Each number is 128 + 32 x the weight over its row's rms, rounded and kept within 0 to 255. Layers, rows and columns count from 0. Numbers have three digits each. The size before them is the row's rms in percent of the matrix's.

# v: layer 2 attention value, 128x96, rms 0.115, rows 47-63, columns 0-95
# o: layer 2 attention output (transposed), 128x96, rms 0.117, rows 47-63, columns 0-95
# q: layer 2 attention query, 128x96, rms 0.122, rows 64-115, columns 0-95
# k: layer 2 attention key, 128x96, rms 0.121, rows 64-115, columns 0-95
v47 094:139139113108121066128115051110099122150151116126086111111180124089099092046151129108188132135125173138121108223167131097149111131097121042146156170145133134087172146126116160143172145071158106180133153161120104056122117113137128117112182164070079106114111146162127109137118158093140125120
o47 093:174156176170095194097160074217133100119138107139156138139141105165156088076180131086165124098164154133143125115116123161110126098122098130134091098083114135170123102122131107132137106105118133144095138179068110172166123150147094128087083065142122094208094153114175085158059128115099128144
v48 073:152152125097144070119146107130090140143109085130106113090180100123094138090172095151188178113169160132111079129132115133112086123056122101142166173113114098180133163122165135110200170062156084118114156128172067116123128136082095102121128138112114172135164120178150052172148171081160137137
o48 082:121190094093097125114129069151093072128158101128179115107103111129090091149177133055180140108180183142091106093144099077131138118114113149154100083127144128185168087148088084089137093099100108114113143129090092079140162077151111102105132094039107095198118139122159115142128121102127117127
v49 076:129157179187139160143176173143153106089117193145189118168108115098154093119082110116100125147096081084131173175162129115153178105175154156105116118158115119087127127144121153161150101156127161181167120132118181135095099129199177138154116118167180094141113100121096181117160099200075125149
o49 086:154120152223169121173117181120159208137087133157051152103133110093149165125093138190135114127104122097114127121122180179129131149116133082123141208142131089093102170110170183168096124162143162123133072080156165129135123166101129190149132138174141110089132132153122132120133115144111183142
v50 110:138172097083120140150171111128145057124112083109092105084145170127121153151113126165137189160123148144183105117084123157165088077091113120113108113115112177173078149183135110144157060172072115164126149119164083123145167119153189074127144099150140130185116091098113143176133156141107139055
o50 107:084130103054136141207137131131104089146087130101094138115175124113127120158094115146138088109140148160153145117113177102119176148171153137073135111062156133116098134074115162107095103112156122123177090102203094120167103136175090106173154152138120036117098137140109163161198158103128094157
v51 093:155131130129117016116152104152081133160091073098127112082179082093118129094166121138182140098154163151121104153123150144128116120100152083178187168139104104163145130120134128115148149106185062134097125124126063091127120082110100120116153136080076172141163087172181093165120168087111128126
o51 095:132153111202092139122128079168115091116145102144187087096167118117095098087189113076171134117200165127093114112155117129117112143129122148162132102122096148153176061124077087098150115104115100126116147175114103083147127084155099112099114083062106110182091135134196095153124157102119059110
v52 098:087092072149125119120123199130124115091104142158099154126124107099094087127092145137156132151117119162116138147170155161093147164109118152097039113140099107098143132137150122126170116079170124159154127087026136145157131170159103191098085116136152140129126042190102105115166126122202141163
o52 096:154100150123183112110135110099113203090128135124183113097107176110135114174144181112173135166112123083125120095133067186159081109128147082140136166124138126159138139145137183170130131119149172133108137122101182124076183173131097140149109150104083106143100173083087153091190103111123224113
v53 074:117131118124126056161144131132073114166098030182087099127151069152138128119114126165173151078144188167104122159109139159079125122105121111159186205133145099160137168114146099104123098170133127134107167105160056099126158150127099123129147178111095114134179099154150080170078156109127130111
o53 079:151176097111126141154154070125077067076141101077175129124152124103106086106137109106162128123203181141102138131178125095145083128172131179161108109122120167155171088136076103123187097127106102114109139115123088081102128110137107080089128110060112119195083132157172092130166154114106076106
v54 094:112143074087174180182111142066146148153131093184116172128120144136068141208136105164097127146115107178127130063102112115098116162102100167113119129126165135174081133102152114116099139075124155055152153072171111110115165172051104142150119133164136117131156115134126092105136140107193170130
o54 096:108146108004110123092122080092103114149144110122150115133081169140093111158078140136106176153139118133142159125138110008142138082135132145090129110115208128190124140169147099100135132133098092127111121050142106128086110099127132078155119144080111127132150105124081129130175091115143143111
v55 092:174118168142088117074108148073167183117155111127154066093135114171081096118129081095184103063121155129102112149165145073125141148159094108179173157159175131098140170070127152155195150132109141113154137114118128088141181132117071144151135120130111091105075186103109119111167171117132111079
o55 091:164202095139062103056112100143130164134132097135133149144090121085174157070156100110123110086145124121111140143063094138115117129153079150152123120096068142175168098144173069150119113149094107122095144188067098108097117166121116114070154113133120121170150148167095094187079080148139127098
v56 115:113161153168138129119159169109093125177098186065196178138110083088134135147108122106114078148078117139152187115152124157138153101156168151111126116197134100147125072137127095131098151193161122126167078145123109125095125065182161184129137135137114094144109181105139166089114110151082069087
o56 113:168101115203117129142123129121103174144104087151103161091158122117075134084086089150111134148140094057167116135151127160120146130075130084111199186148100161066103149125077147118138154195092139122168155101109150187133066165141155108126107088198123119117116085132163067158107146120134103132
v57 098:068082111156110119148090154109133132133107113046071144152109092107135175096094202079142158108121108159076116144116131121108106132091114136168128125143155105143135162193089119122083140173106097091150095087154091174186103177157122135118147197124135135123153172186185110144110103107127077176
o57 097:138105120119172117106150107132138145106163129088135138190109130187115101124183102140151073114121130075159109116145125099156112149112137155109191120116062201123150114203067132123168122174078169133116157106146150119111108156074112085088121118124166134128052160150161131123059132123080156055
v58 090:124121158165162143122131129173157127120081141166151177143154124115147092097119128099099083158101059118108155124160147102159101155122149115098092165179064118051150066134145177129160131134186175149175121080124164100121142095188091156081143166143149113150099101216136157107173109125107162153
o58 092:179126169254196123133080146128150176157087158108111173104136113067128085139126154134123167150094113091101137114109141169138154152109138068120148195137179160155156159129177169151133116100178155165116084101069139179120121149094112129162117114122125093133126142109147139136113100137094178142
v59 071:186133140111093094121138110164061154174114119157129126099145134082119065100130146117156105102175188130116080213138123111147155137134094085142193231121110138113169125138146113113154127109072139104122124150178131113172132085139108169115119163099115147098191133153188071149112155096144096120
o59 078:125156128147074123128153054155101036073160078135146154133110107118114107093179115085151171163154100122084138147098144096147098140111131152206123070140073167180193118113100098120126101136131124145124167202085089132121145091123116104105151093129115151156104130161173131146095135071163140101
v60 081:112139133163168171163120136113180077112129184130140158168098115124155164149102146153064122206111042121152177108092142134088139157183164149079075075128145102145114117130134133122070118143159148133154101134103148128087109169158163118153127094181161130133114106113103204065136081153110164147
o60 088:126071180139182142160137198102163199155093168112078103121135152130121141151059147199093121144088109140147150098152117176133157122133152123115141203136171104073087155127137151148132160134147154119150094065165193129144122154115132164150102145135146125065140103123120117067157116194127147162
v61 094:106109142116098187148081125123108111153120093081088139134122136113149077176111219062160069099074184169110170134158126146154128128134154136101061093165127156086097130162074108143099083172056123154143091158097107154128160131150171146118121149091138087136095150102106156118120104139145084085
o61 098:140120119072106157166137129110067127114124162117118172171192125174155097106127073160136091140124089063162142179087129121132079128134169118111156082087089155126129152099139153147146134131119122154146134197153133211109081167121151105107069127238102127084123119122114145153093149095143114097
v62 075:112091102151150150105125137144183146129091163158126184159128176130134115136151134112062104130097113133126133062136177183174142169132150135140067065149088192075121073083144170140115120112147146126155103139057196158115181111117072135093141120119124128089072103112158139102103100113106099185
o62 079:125060158199161141096075179117158172172093123113119129141129156094155144106124153119092170114075093096140099185094110158126124146097148083066154144131140152114141149152185169137119196107178133199113129109101156160100123121098159125187100152140138181090159160094108195137090127097118134137
v63 101:114127094116142119107102086139143117112132065108049073121092164115123097138118136125137172128120182121139086122170147099185176100092143131135112088086154210062105133126097166163136068110098122164141169184125138159167125157150169113122096155115082079082141129149067170135087125135190139105
o63 100:096146086063129148144130129189175126108182127105115142138167206185120178141148102086129050087118124135146155162095140119093109108139135106125096051067122091138126150062139183172151119122126102102119121128171112144181144171115142177136094148160149098155153161122099193158101137112123170125
q64 089:061165079144137161132189091095110134135094165143124136120118162140129084123149136145057162134110147193123126115099145105098104180117091141114125065120176167142142133138129108096141188133119152097154129110147131169040179165144105152077185137163086172140140113123087198076129100090135144165
k64 104:161162147082159112088135116132108090119080115104156091095142169184090117200147147128079151136114193134147131117158111168151089108136113131124090138118100160096031156064137103117149066155138083160119096107135118171200105150101156086113124119157139127124089111145127068160124137209107111131
q65 106:154161145122116128144178126138140082209136126164107144096095145083122121152112091167108123133148090194125147177168150129152112126141136127138081150146113208177203128095161156095102108044125140073084078065130078143130089109160154157166133104138108077142129141166142145142172141132098083120
k65 102:143084126174116125217115166144100134123090140109116096135088113115138145102109134119194149087092102140109124111195130154148145112119202078170131160158170054162077092161109132162126144149081131092119137110114112128076108124195137089144150180082157176124092104164081147160114074091112126117
q66 100:108127101129109106163144076157123148109072128125111148074169121084084127105124104132110107097144140137115161166140128119066045193108111092129184165135122107127078059086133108054142115094144082115102151050097126112084131110136091075140144122051144099095146102181095094143132136134146112149
k66 099:128139182120198099121174166099131103165126178124128135140076140196138101114130113146106107122114138098100104124114187152150103100207086131100108118172141169162122148101177146093111121104099127147133118091110160119110210162105128174105143093145188138075108162138118152047166184121084168106
q67 105:116144109075110111103181086144192143123107134184101119136129127085103137131169150137090181159167094185158101167160129151127155177138097172133071128135091203140136123124074156065108151058172125082074159109167107110128110109132121114137072115148132104134174143076161101170133152123155105079
k67 093:169055190178119181182150205092145151110123100173151089137078113157166086097078189137167112156134087123120119111133145108191140140090110086147150108132164108137140119155095158120139127126157109085109132142120138096102133119115101165104095155099141062091130109075067173104098118129164175156
q68 112:125134130082108120064161069197159136110094135124103102154087107097092145113133149114098147154125115122129150176212089168124183146119129112096076146074107131109185129084057189124160162088084173120089106163104154083148138141173150136160103118152148094166133103159115086162116131076158117145
k68 096:045096134135129169142090157137118165064143147096150101145044084100162157120115109128146156138116077131139151203187103113098182164190109116163114140162160121116142118139087156145099104134092163148139168150110117087052128132133116104127099183125109062112109119124117106119147103177185173127
q69 084:167137133122081145115041146108107103154145117084135153132121113210120107136104160150154103123152094133103158123151102179162141022177153095122071154108155178123126126124118157171073116154046123151156096167151154151144125109138175153141125115093154054077138127106088098123104092123124129101
k69 090:105184100111133139133118084109067106142116109041124121127088093043195150131112087102153177087105115145116119173186080075120132169102076153167145133117106142101123099130173098113107128101181123075097147114116108203129094129146125139180127120099076165107117127121169182107145154133139124153
q70 097:115156128168106147096135135104100090167113131124159143129098125106135129108100118127108115177139079165081153123124153120125126134189154146165101138141126183118106169163161127091104196122167137130118138137162132171158163079167111138155180120118080032009105178052138161136140114131130174147
k70 097:117145018108158180160114101175101116095128069159139112129108134085110154121098086159108165218111132124114128124141115116178093141107099199125115135109165145137153099109104109151092184114155081177105160124135096191079081138117140105185129121048105114121158127114112097136101137159152122137
q71 098:111060133187136114123031166099136111113153090062155160129139117183140144126102215127138138085188108113117123115057095085157103165142110132146134079152186157123127106145179114162121093145088122190130141126128178141107062100099143149114162136126152112124166110101138139150124077166148133138
k71 107:154169142059148087090157120154079085192128103117103123114188144124129117152119165128133108116131151058124076164186117198169082118115105112111146177113094150135084088086148134072177118144150090139130115115104133160195122155118168102088145101053106154145083102156118098160113149136088098137
q72 090:148192118073114115085097089150138127122185097102101110128115135135133102163124029150138108178089149078136165128172092189136116122101150078104081197117121094149139185155126127137129111111022152091136125135136124141132177156109142164172103154098141135138118063131119079126125152094090114116
k72 090:103138099192113153138148155109172075091092163111152114130051145090164162091086132126103191106169072134089141147224128094139165126120152193129116174088192152167123112148107156158133134144120070134119099140153117123137093102209119097146157089117142094118168150118127134085141138121169112131
q73 094:117062169147073141168081181128116095133105072083136151151097154168171136129088155131139102110164079152064131154125131137177111060129152121110120115132170095143121102169143148164192096167065120155124096175157133146155086142145096198149096137078139140100162141120081110132101057121143135141
k73 108:138157132077158115108188083152076080186108129137056155137201132133109130178131115139167122119085165101146068101108131154159102175130107132130165102136067109115107087114175091059128106113171121134161115060117118160136116175108163146128142089161132164156089119172182114090124173141097123157
q74 095:092159080139144095176109135172136148096133137103131140139169076079117136126135113082105080125138166150197143108082114134091122142026153071116132168100115089133151097053099135108074121130104139144167122087072115085135119068088168104149133127100170105134072093120144110117091166112092095103
k74 104:105141164221121185100119214089147123088155162164175158123070147154160160083122124136083120154158056169131118117197142142100129140131150135069104111139152154105150120123105150155144132107167142129154130160169110108126147116225134168156090117126138111097158127113126132053125127125174142157
q75 095:134145078160145136131149141126096117147152131077135081118093091052111094099112172185116109171083091163063133146112173121141141068123165122154111148137119121062136114118163114129073191159080143116067094125110124092109166102152095118171131168087049131129176181140132170134099141097138154153
k75 087:142148171143179085181188147122162106112143111111087057150077131114144137099119130115172125116138124106161134133127113110130203161126173142122156189119239149129086063094106191141157104126136171118130108175164131140119109151124163110146135130178162102134126128180142133074148149103109178183
q76 091:139157115134165123086192141143165150129177124174118121169124087039084160115157103154151097141116163126167121162177121111121173166100135100129108124080070137085121138071133156089109158084150195120083110065089137109125121118119149068186155144158076177145116123163129151110126191103106113120
k76 082:080120168205086108162126162128197158080106142124182119099074139121202097099083148149093134136168071181140180108152132070147140126111185143137140180131153149149131100113089118197127127137146121090160142117118117102134136123166133130123064147130181084095131141101112134101080176131168110092
q77 095:176104157162101121171100204135120083119091101072175177111140148157160138099060131110119137107126101129056116128100155122149140077162211119149137155096151148121111104152134135091122111208092142100155097138154129098118126130145115160145130130057159095126189163136093117066107073114131096167
k77 105:163164121130186147088167117106093071187119138139107184150115158156171124125087106133146136107091153148099090135096172110126131102124116180084181114217120160098140097102189116088154102137186117160140094085089116158103149119168175146159190104140095136090122125163138144083135163180100155168
q78 109:107090189138064105121094184126159089139102143106173127165095177185139075142092173128118094140146115100134068081145118116118117087161154152128155091134149098154112143172134136102178109186073027143134153110130123116120138115166133139099081139096197088136170129098053107122126124129129129127
k78 105:102110080131110118094167102113067071173130153140062187107140154139103158149118156083157145075114110083093056077122153144174143147114122114144115064143093142081136108158185127094097132152124090086117105078126152138129090120163154149086157134159131126158157150144079143115206120157133147196
q79 093:086105134072119157113150107129118150156130193137118117142161102079151142206117124115136111122144140131134147083103120180114126113090168139103151132145076089173168193110105122166123126140075117162197138102179105157089134124100125125155121144114242112161079086108107069149120134121098055140
k79 095:107085160142136075091129094131149150092194181149097149108102123165129117106123146112173084082172158093114182090110124102101144168166131121128117101154111167079204130125132104137171133112126144125132149167117171093113126082164083168083099152174101157143185130109095185113127105063157179188
q80 107:066071144123106080157108067123146123095085100098120104131103093109139116141123113116156159130159098185130127100085135049168160160136129153121163174142163192140168082099102132137129115126109112189136127209091120117135063119119066137091047175122097128165161136131160118116169129098154122158
k80 094:116133122133182160125195153127125154142157161155122150169105106135146140141132114119107062086130106090123113098181103118116167130194231089103100094113157129136057125111158135073115123112137183107092106149169150087084169175156171145135111119140168176166122170140076156130150078071124157123
q81 092:118148095068175173154134108116103166182150111182143129117110110076107153131162107142167102131087199149192132126104103141110157145079125136065148092105076119126141135040130147164100146125167126123131084094107110132120143124087103099142162088155126205117072120195135121156119188110085100118
k81 106:147096139229102135162134150156224178066093170153171142114080122143195112102134118102127147129108112129147189145128124085108122120112163162106122119108145108090163135117057183159125134127115162194115133153124120095095150119133115140151072160172176092082150164121110156100107104132144145089
q82 090:114145094155131174097135172065102121126158156074173126182083145112116130081109160158080100089149108150048185144118142137141200052120144107094121119092123130093103102174108073119154149137106163124110124166180163116149164115147144164178180099083069115116125104103092156111092130135162136125
k82 107:114174111087095027098102077180142143122104117134131102156190131149095131124178116107176145169140148088214138130151107143136119145102087063157131170157067115106118169086120137143148111126157138129139130122101125129172152143065104085116160112141157117185111114156148071157150148073077121095
q83 106:102083139146130082065178055147143125174169119182170094152073136161133105119137143097105113138188130118120140128163184056145106106151106135133163114135127163074130117122135091108145133156194157146120093105129174130085132125129134132065115065173072099182125173110145163096171145181131117151
k83 102:102121158133131144141120168156138150162137111086109162176140090139163095119134089097108085115151156095121143067089193149085095085113138095091107098107085055168104143112081145104110120152112124191146184146115108075107171114087113123104075178100124141201078118111159053154123093115091127105
q84 083:179130192160096127129116122124127088176119145086156149094149178142131129062090145177102076101149130127102132129111157075187112064180131143149165124127147118100149103114177118066148079162078089126124136087159156109111173105138099161122191114119127139128202120130073114144078093156078092127
k84 103:187167147091117116118170069116065071181105151105132170090154159119151161112065153156107172108153105093107073144095160125137103125102083091172169120109084130103177138164135107126176069109113109116138099074140161133162115091129170160069161102103115117135126115169144089096141135182075094145
q85 124:181098143098143159194134120079091093149148080129125159142129100098135202110102163112093142081141134200068118139066139157140129127098179104092124099143069125121193116112142135107119102135126141136143138130084149090069108095141176141154144089071114129136167092157133065107080097139074090161
k85 072:101165120109181077050132143101098088165144134181137171169149117150117104150202116099146070111098194118158123077082156164101125148154080158111124099171092114131090157131163186071113109177143099109116154123149108128112126149107153117163098131108096112192127172111129133183174142102086157105
q86 093:110149119133108052102070150153162082108131122131144160174157139255152176150113088077109107173116103125144115081123164099098099132139107117064148129110136124083096141128150080123125142147186119083110152123124156117130151138145095117136091131085129133112095198139127142158204120116168148161
k86 096:100134130172116108132109145147175064167098147101119102134183171087127175118176140126101127070108115129200145164187132155184066127114096135172138139179098178138157116160121118116102118134139057121110118115098128122177088098150150135106206146075132106086096091124148062123081161149124118101
q87 101:098140134116172111081112093142156149161159103123090129102098130142101104126117164089161151159105154094150173105103117134111079129180115173159128081120117179093120103141110127199091146147157094113160130075168179221129095114116181121031150131162172099109149132123063102107085098170148133124
k87 097:187153094150088166112173133103125122170076167132097103102165138094136140116101120158097168066146131039072123223151130137097168161115152087133105160130110137131120115125108141099174097100136110136071171105134083114191109114179170067134121127172063123126098126110118142129103145104154150091
q88 103:071150100154122123131136102183125134101020145138135091130146113148117135131148153131108174120163126070130150078161076078138158151119054160167123148192122097116123108171115119103096114084173082090169118132104111118162177139112118087117114154154018173118154110120140172120106153121144138125
k88 109:138112122149137153210111125133165157130123102081139177126164132110134140115101105086099123069155128176105068141089099169101059121145200149073130174165150130195130110151046125102115147189080122173146137145088110138153117107164135166168121133134191070121121152161111082145107127140131104140
q89 108:147146109089130174122119185099082112158139150099082120109228170061080139098141125158159163134106134087130118147169092162137103156151129173188143151145132131147078136159196153117125128111115149148101146093158121134174159188159115130156197115132055140165179091165106094104132129099154135142
k89 119:148167159145151088152081112150164131103126076130085204178124128131208091151147120120170122118096127176133085157142124079145134114104075086148135187136147097152138129089099144107095114188087122126140085070120123151132112139122129152173126134088215118122072074107108115157167139136105128054
q90 120:085152117137114105102187143077139092089113083175130160128133142143125122130126104163128149089156138168125131080108129136049111055139169121111124076132118117137105110080069082140163153108094101079225113152110094185181139118065126099126089136162149057164140098151106121112143155128144165113
k90 109:092109133105131136085145113089148141090143072121132171162156163086151179128108181134081113160107136107158154116087133116144172067126114068058137162097071145119128118165095123070103177198143138155069149122093151163171157167132093064127123121111166115092173115136088123176134178157106147141
q91 108:168145182139080161095098101126113126103096138066134171169160122121105079061130105120109190094109150154082146153082122161151139110101129058141095093093084162123152114108084103132113134197059128147095111167172130104111133117150153062170150186100102096144158130085099147145084103097146105133
k91 103:102155140123140105123138138068157152139183101136082169114137133151113120136131181141214122170137146069125106134102124139105097165152175128073117164109152060150057194133137081136173134097195175095161119135150158154084142130067130152124148064184129122092112128128135149129117167110096156080
q92 112:111104154192095112075167136146178119144119124149144109066140231162087120093150126111124123137132144140120124130176155139173133058129123148088108108062166149133116118138140129163139160195038097129137178117169145154159139146141161105076115172136145114129166201121101101152176138137138148096
k92 096:171157133138126127216117101209159159121140145191132060167156093144125122164093111111134135133202169123134154168083189119131166169160135114117128171147095122184148060099153115079127099039129181145146145131139131134086110086088165152138091110122113120139110094114135125152165129103121125113
q93 111:149130185148136133122121117193165130115076091150092122165180046084093114131107101149160108163189120122119164119146139115075144134137131139147121136056144137092187115111129155092099160171122164149110107175049107096116132090093118107165100126128070128137131200222120115112143116100132102123
k93 105:123123101137162155154103089096165104098114155152219122096125141116148171105076167134134219142121113173115133143080118098134104103075183167086143156118132137104096154151167122090097069173099118127157099163089137185177139086144160114106074130159123071103177149129112122068132128169104148124
q94 100:165127115145128041094084096147113126187135107191160099081169134127123139112146108196137083123115121139126092160173160092140149128101073138101124140178091127093119108087164086064127118074177131124121114078135113107112131118100169140166145085135080163146121117161196171183107195142113140122
k94 099:070107097155120134161055137104166106141063089114163117132108143185180119119127106053110155129085130180126102093082160150171114084091167114115134110150161063148081134151128148102126136165119089105141132163134111122059156158118124119159123166073154127110155112138136053118092082124144086066
q95 103:140119149146086153152089139149150146089169133075114117156107110162096154166144118112148084160149126086165062092114117143130104150084033146172126115170084081098127164144114098085145084115179117180097156133068133146100087116127149078176144137166164174143097077154122083188153148116118087112
k95 106:128096147147141093133176133154149134104187039061121109138194087113129131060131149122168131105111127121122086127142158128144176112108112066127147165202074150106255169126138118123107127097147136168147096160105137132137098115134147155134141181115123133153160089147154121103128179108159147139
q96 112:161117160140152054153134147128077134130130086120124158070159095170142125123137107126137105134168099232121143147148158134118108181158092053130194181193148162110128136128121140130114171107152125132117113193131136097144195112134115154163154191158090155161144116161133135147172146081073128155
k96 104:134139145135116159163160162116123143145087137160088138106155163060105139164119116067157151115157154118113165166090123146099157170084130114163111165118111132196151077128124177165172120133085098134138191135201096184197092165107134125105177171145089135129130082145085066108160139101108175152
q97 108:146087147098093072076113114140147118098162140137099086107167165176133103125162176087155153080158138139151095210138128106186148099113125090070118125138096118088167164063191097133144129141109109176125108133118147149129072158105224094125104106136147148176096128156123138162152193149122143134
k97 099:082138158117157126148181103129097116155074121120172100109056084104163117141120123164101155128132092146081143091136160154142159105182085129190101111160123111153173122144135162121140173070142124057148104109205100123043109093136105168159142100129091149071119115110179107124092159131168087140
q98 089:068146120136144135088106170149157130173150151197120070071135149183103109091153136153120113179113115081157147112185127107134120095145094155099137096144159122110105161167185134116112159118168091092144177069126104157147174185119132145094144130142103162112146143152176152202181186116132187098
k98 090:155139137152076096193113088214148115134066129117120103133184140099123090165096128099107114147128149136148118162134129112192148152169096151179097158119110115126177079141084139164089133083031139150081107092144154121134088060143137163151120128085184105157139113152116117133104089111145091084
q99 093:141153123135151140117107136110122166102070106052159147184146044159145130095107109090116157143189112144128172116044131122104121078126133129099157152108107172117121123141145095136075164209141161116094134161166107122127140100105128079171104154090103126152151070060087128067114119087134102106
k99 096:094116126093105138060143097098193107207116146179088157101122162147123117106142090146116138135132125153087124119128110145142195123194133141086137173099155141127167153103133141153221136123117149137125110107187136106140082150193112157122155084151096124117134178157184137072077159082102146175
q100 109:075123109073128077050143136145172131181183098200091114125147159173147128152152159133134155169132122130173109146174113110163070154170096146121116119135106134129154167104164159147117126105192127106188104063109123200129112159117127147097113098140170150128122099143171175165172197140133145115
k100 098:132132174171092114160190112112101094148073159099127093109062107100162081146093134114105085071159103158100163098173143089165132137124118143140107113141120159137175086159147175099088148068136110093075108099190160134091068053148127160117145087153157122134143103091140162132136135122164083174
q101 095:153122109070138136144145085102062111164143141142148156148145118063094172122118114121128157102132146117104084163163127213114108140161179097160119134075036128141155121068093136131165126093166154131120095134115122058138103140185172097149151072123098115138125094152190113104110098114123061156
k101 096:103172106090205161092131122127085084144117120134139174161097088086180139119164110143152108128107143167119073097137139149138116107129110148123105044136110104092138126126179120055185123147158119125146147112155023139071116147111159133182103169129058071134105129110092114150171125129132151132
q102 110:142140094130074119132168114148109143174093085128093088118126146091125097060094120139129124168130111133073186115115131141159104087169143169153140122102093199110125051091112135184147162143141139065201161163172152170155120139112103142088148195125160122107154127097133122151077122118060148084
k102 115:178102091151117125166158135170140127126149131208057136127100139106073097188151106117198118119157112145125179148125103104128163195106115157161158172188165105146063101168128094151114138088094140083113071134118130147139090112122122185189152153147118179140115152179122148192129113132129142134
q103 090:090145125130125139165146153089119145117123127116161143105106107097105155110100116121132086106131137176116188084069184119100103096095199122105160144069134158169076109151105120148085130190094148143092167211150114134102111166097095120142146161091125061051131175109091087080133093141090100140
k103 086:122134163097109103027104128127111141094164117136145110160133154216091146112127178133118113163154140078146144186155099148106127172162117136112135110110137142126117098091101146182203141054143171129152186125070195110173114108125174112116137165158089094130087088119095125125115117130130189112
q104 102:138115142147109130147204100179119122102181149156082124110163127093146058143100110116119115145110130073110125173093132115106116149158088083190160076102116163085149148101131117152129097137126126187120106142113188118121084096126050130108101029123091087109104087174163142079103102143129097156
k104 089:144140133181159147134132162134180072155170168197074140135089139107139148094131118114134111120152140164132160102097182139081139144160176171150127109168114148129091080182163119098145101149161096155124139193118080123167077126112135158088113112119034102139130176140116119103111162032122110144
q105 103:131170192183136153148112107169154150094158138076120074161080099167112067079126086120133098175194146124146151126172145088089123115093065139134169128128152068120144115087160122123104146103173084162094121137118123107077154094153065094128109123159180115151168125127089118164183107089156121108
k105 103:141108154148114168158127138116106147083141121089081121099167129021121097119102146162151135119096104143121167146161145125150132155120144033184138143088081140094158117115107141198118125140125152122087145099115178153183112111140135095057165160106162169172097063141131182148118134181115148167
q106 113:130135101139155110163106182108150119158143159239128136124131113079086116178090133175131091122133122105163112122134168095093196082167109165077127191136187114145141134118131132117109125097129180098145129125099098144169128067119118178111090155103142151075069105128163168175186127159105157125
k106 096:138131103120137112139122120102071111119114162164208118127095134164116147053135090061059163095078143136117146103084121092185176115115122084109182107115132196108146098121053167105165156161138083104156163171143148149135178146138167066116143123094161123136118141123113084154134075156142139139
q107 104:120128149174116150155121168171150147124102163135110064155121120155157075119104122144140075161152112142088164111167153112123159039133146161075096119106183163089141131083143140120102187177115192120120144172101138161088164078147079175129118132112120147072109168190100164097172103099089149143
k107 099:106140082130086102164051079156094178105153128197126171075093117082122178139144108111128100172123092220065152114126129081155150128058160178153110143121120189089159111133135135134080132137123110086130140112134145153130116099117112115136138144078132145109093157126169199127165115086107132158
q108 091:123138171111109130164227073149093110145110088167107114145116164081085125120153155124163212097114159118135118175177092138153176143099119145158176155118137110139154074086086142152142141069081094155120075153137082104137099144136214117155111121174127143129161134125163090119064139129132123115
k108 111:138165114106148185230157108193135159114100170132144154148091097137143090152104193134150126185101138186152095128086141122098113146115191123127106104133129108079157126101157104106119110130081199127151100099133122114052156130095115093198088169160177119093137102111094143118137113147150165110
q109 098:102173131148135103089102133092129142101125102137139172087092147198137077074143119143135084113061127130114165129094148061162103108108094147084118119156170153113088164178146153160104151111092110096124170135191148186110149124101151159091134164105076161098126097116157201163147164126141208118
k109 106:166116121145091084120076165145157175125102093135086092079179144165055127158131127081129121150159149072143187158098111138045142125130126125146143187147131114196083082178123128114108124119083132104132121142068145108140153158100100119106160084136152165124159109189099103188093158124117095088
q110 099:099119173172134143086124177136147128137141150099102116097072131144123099052133107119070093107136109172090223111112170120177165092153184125099094103113116109139133127157141142152136159146023096104128200119143142115132171140132089164126145152082156126062119162111092131109156165149147142099
k110 101:129140121128079070163135096166105152127119159198137097166175132145099117176109084165105143191175128075156174094134161110125149166119118082138147149140110153152147102077153032134165113042163145084126086150098123108139101077103134124088102116142074117176131093154134160160153116100120153133
q111 098:122120149140156130085186178198142124183176129135090054141083084100172087144125128120142118174193123138157151107201157093143135133117158178114144117158147114126163141105192117100090194114130117140132129087092113145065145119142090146141068112152174157165122112146099127171186159125105098125
k111 093:099109138128109107180100089136154142109116122137126111156130133073160114145096118163157154140149098150135200132128131061175184074093143079132139125058099179097188099102096121163125118149156154091156115136145169115145119097135131092057125250125125104189147106135150171124170140148117140149
q112 113:097136152139097063152106138144169130108145145132113152048164171188130113171142111145122151141075135058190123146126100136121095176148086153110142169208140088116113135168146136102147049071166101134165138113034168134146122135127140153061153120171163139117123102156126137120107101131132150143
k112 103:152127137126132166165110191080066112081133122070099147115157125078130128101139095129076159094139103152109065208185112172049058133137120117135097113195127149168114079140108143159100139123132117118094129133113090109149172158170165152156138080092148165153101098107130109100087115125168093139
q113 092:127120120152111116122108149130179110153115155184113095105108198141103122111155178130127063135127121140141174122174131081141192091152090154067118107145173070111113126151149073105217150086139120099153112098149140126166136141126160183085127155120173174070107132144137167137137197158105193128
k113 089:108143110156069126194129130189101173126073138142099127138100095191115091120112095107066147119115156134089169060066184113167105127117145074161146065182072147125160098146092105132131123130124084144138161136138128120104145142049066158096116134096123136166125130127129088159133066124128095117
q114 104:140145129159141184080062196112163152081107187100147160131129155163092135104135154111115085149103145038096084124134129101131114094095121127122081129055153091094073152158170139088108114179134109177118151098185142094096146160156161046163146159096108141124120124144115128140145127106161116099
k114 104:180145195152104119088114100151170145147173053101049098103157106165142119111160113088177129182121131116135103158172137168150142146148091099131143117179123094095195192106181127122136126070154134126099141143136110157103141068106179149150083104094124165082116134117161168130117179128101139091
q115 113:116116061110128134119060093085161150112137156131160221125158158131114131131152129166079106160079152058140129106148110147140056128104086120169138130117095088155121159136091083095139137108156108158144116063161130103159151192145118082158225107101109116106147139147173118162104119147169118106
k115 101:091146147045138170123170130078072141133173122045119094143148121138117124130118166121109181081103165106112116129080055134129136140104060104167122095076103146156143124126148128161084151115098092182183106165118113151135062102128142143102138092137118096092163074136088101101102161081096118143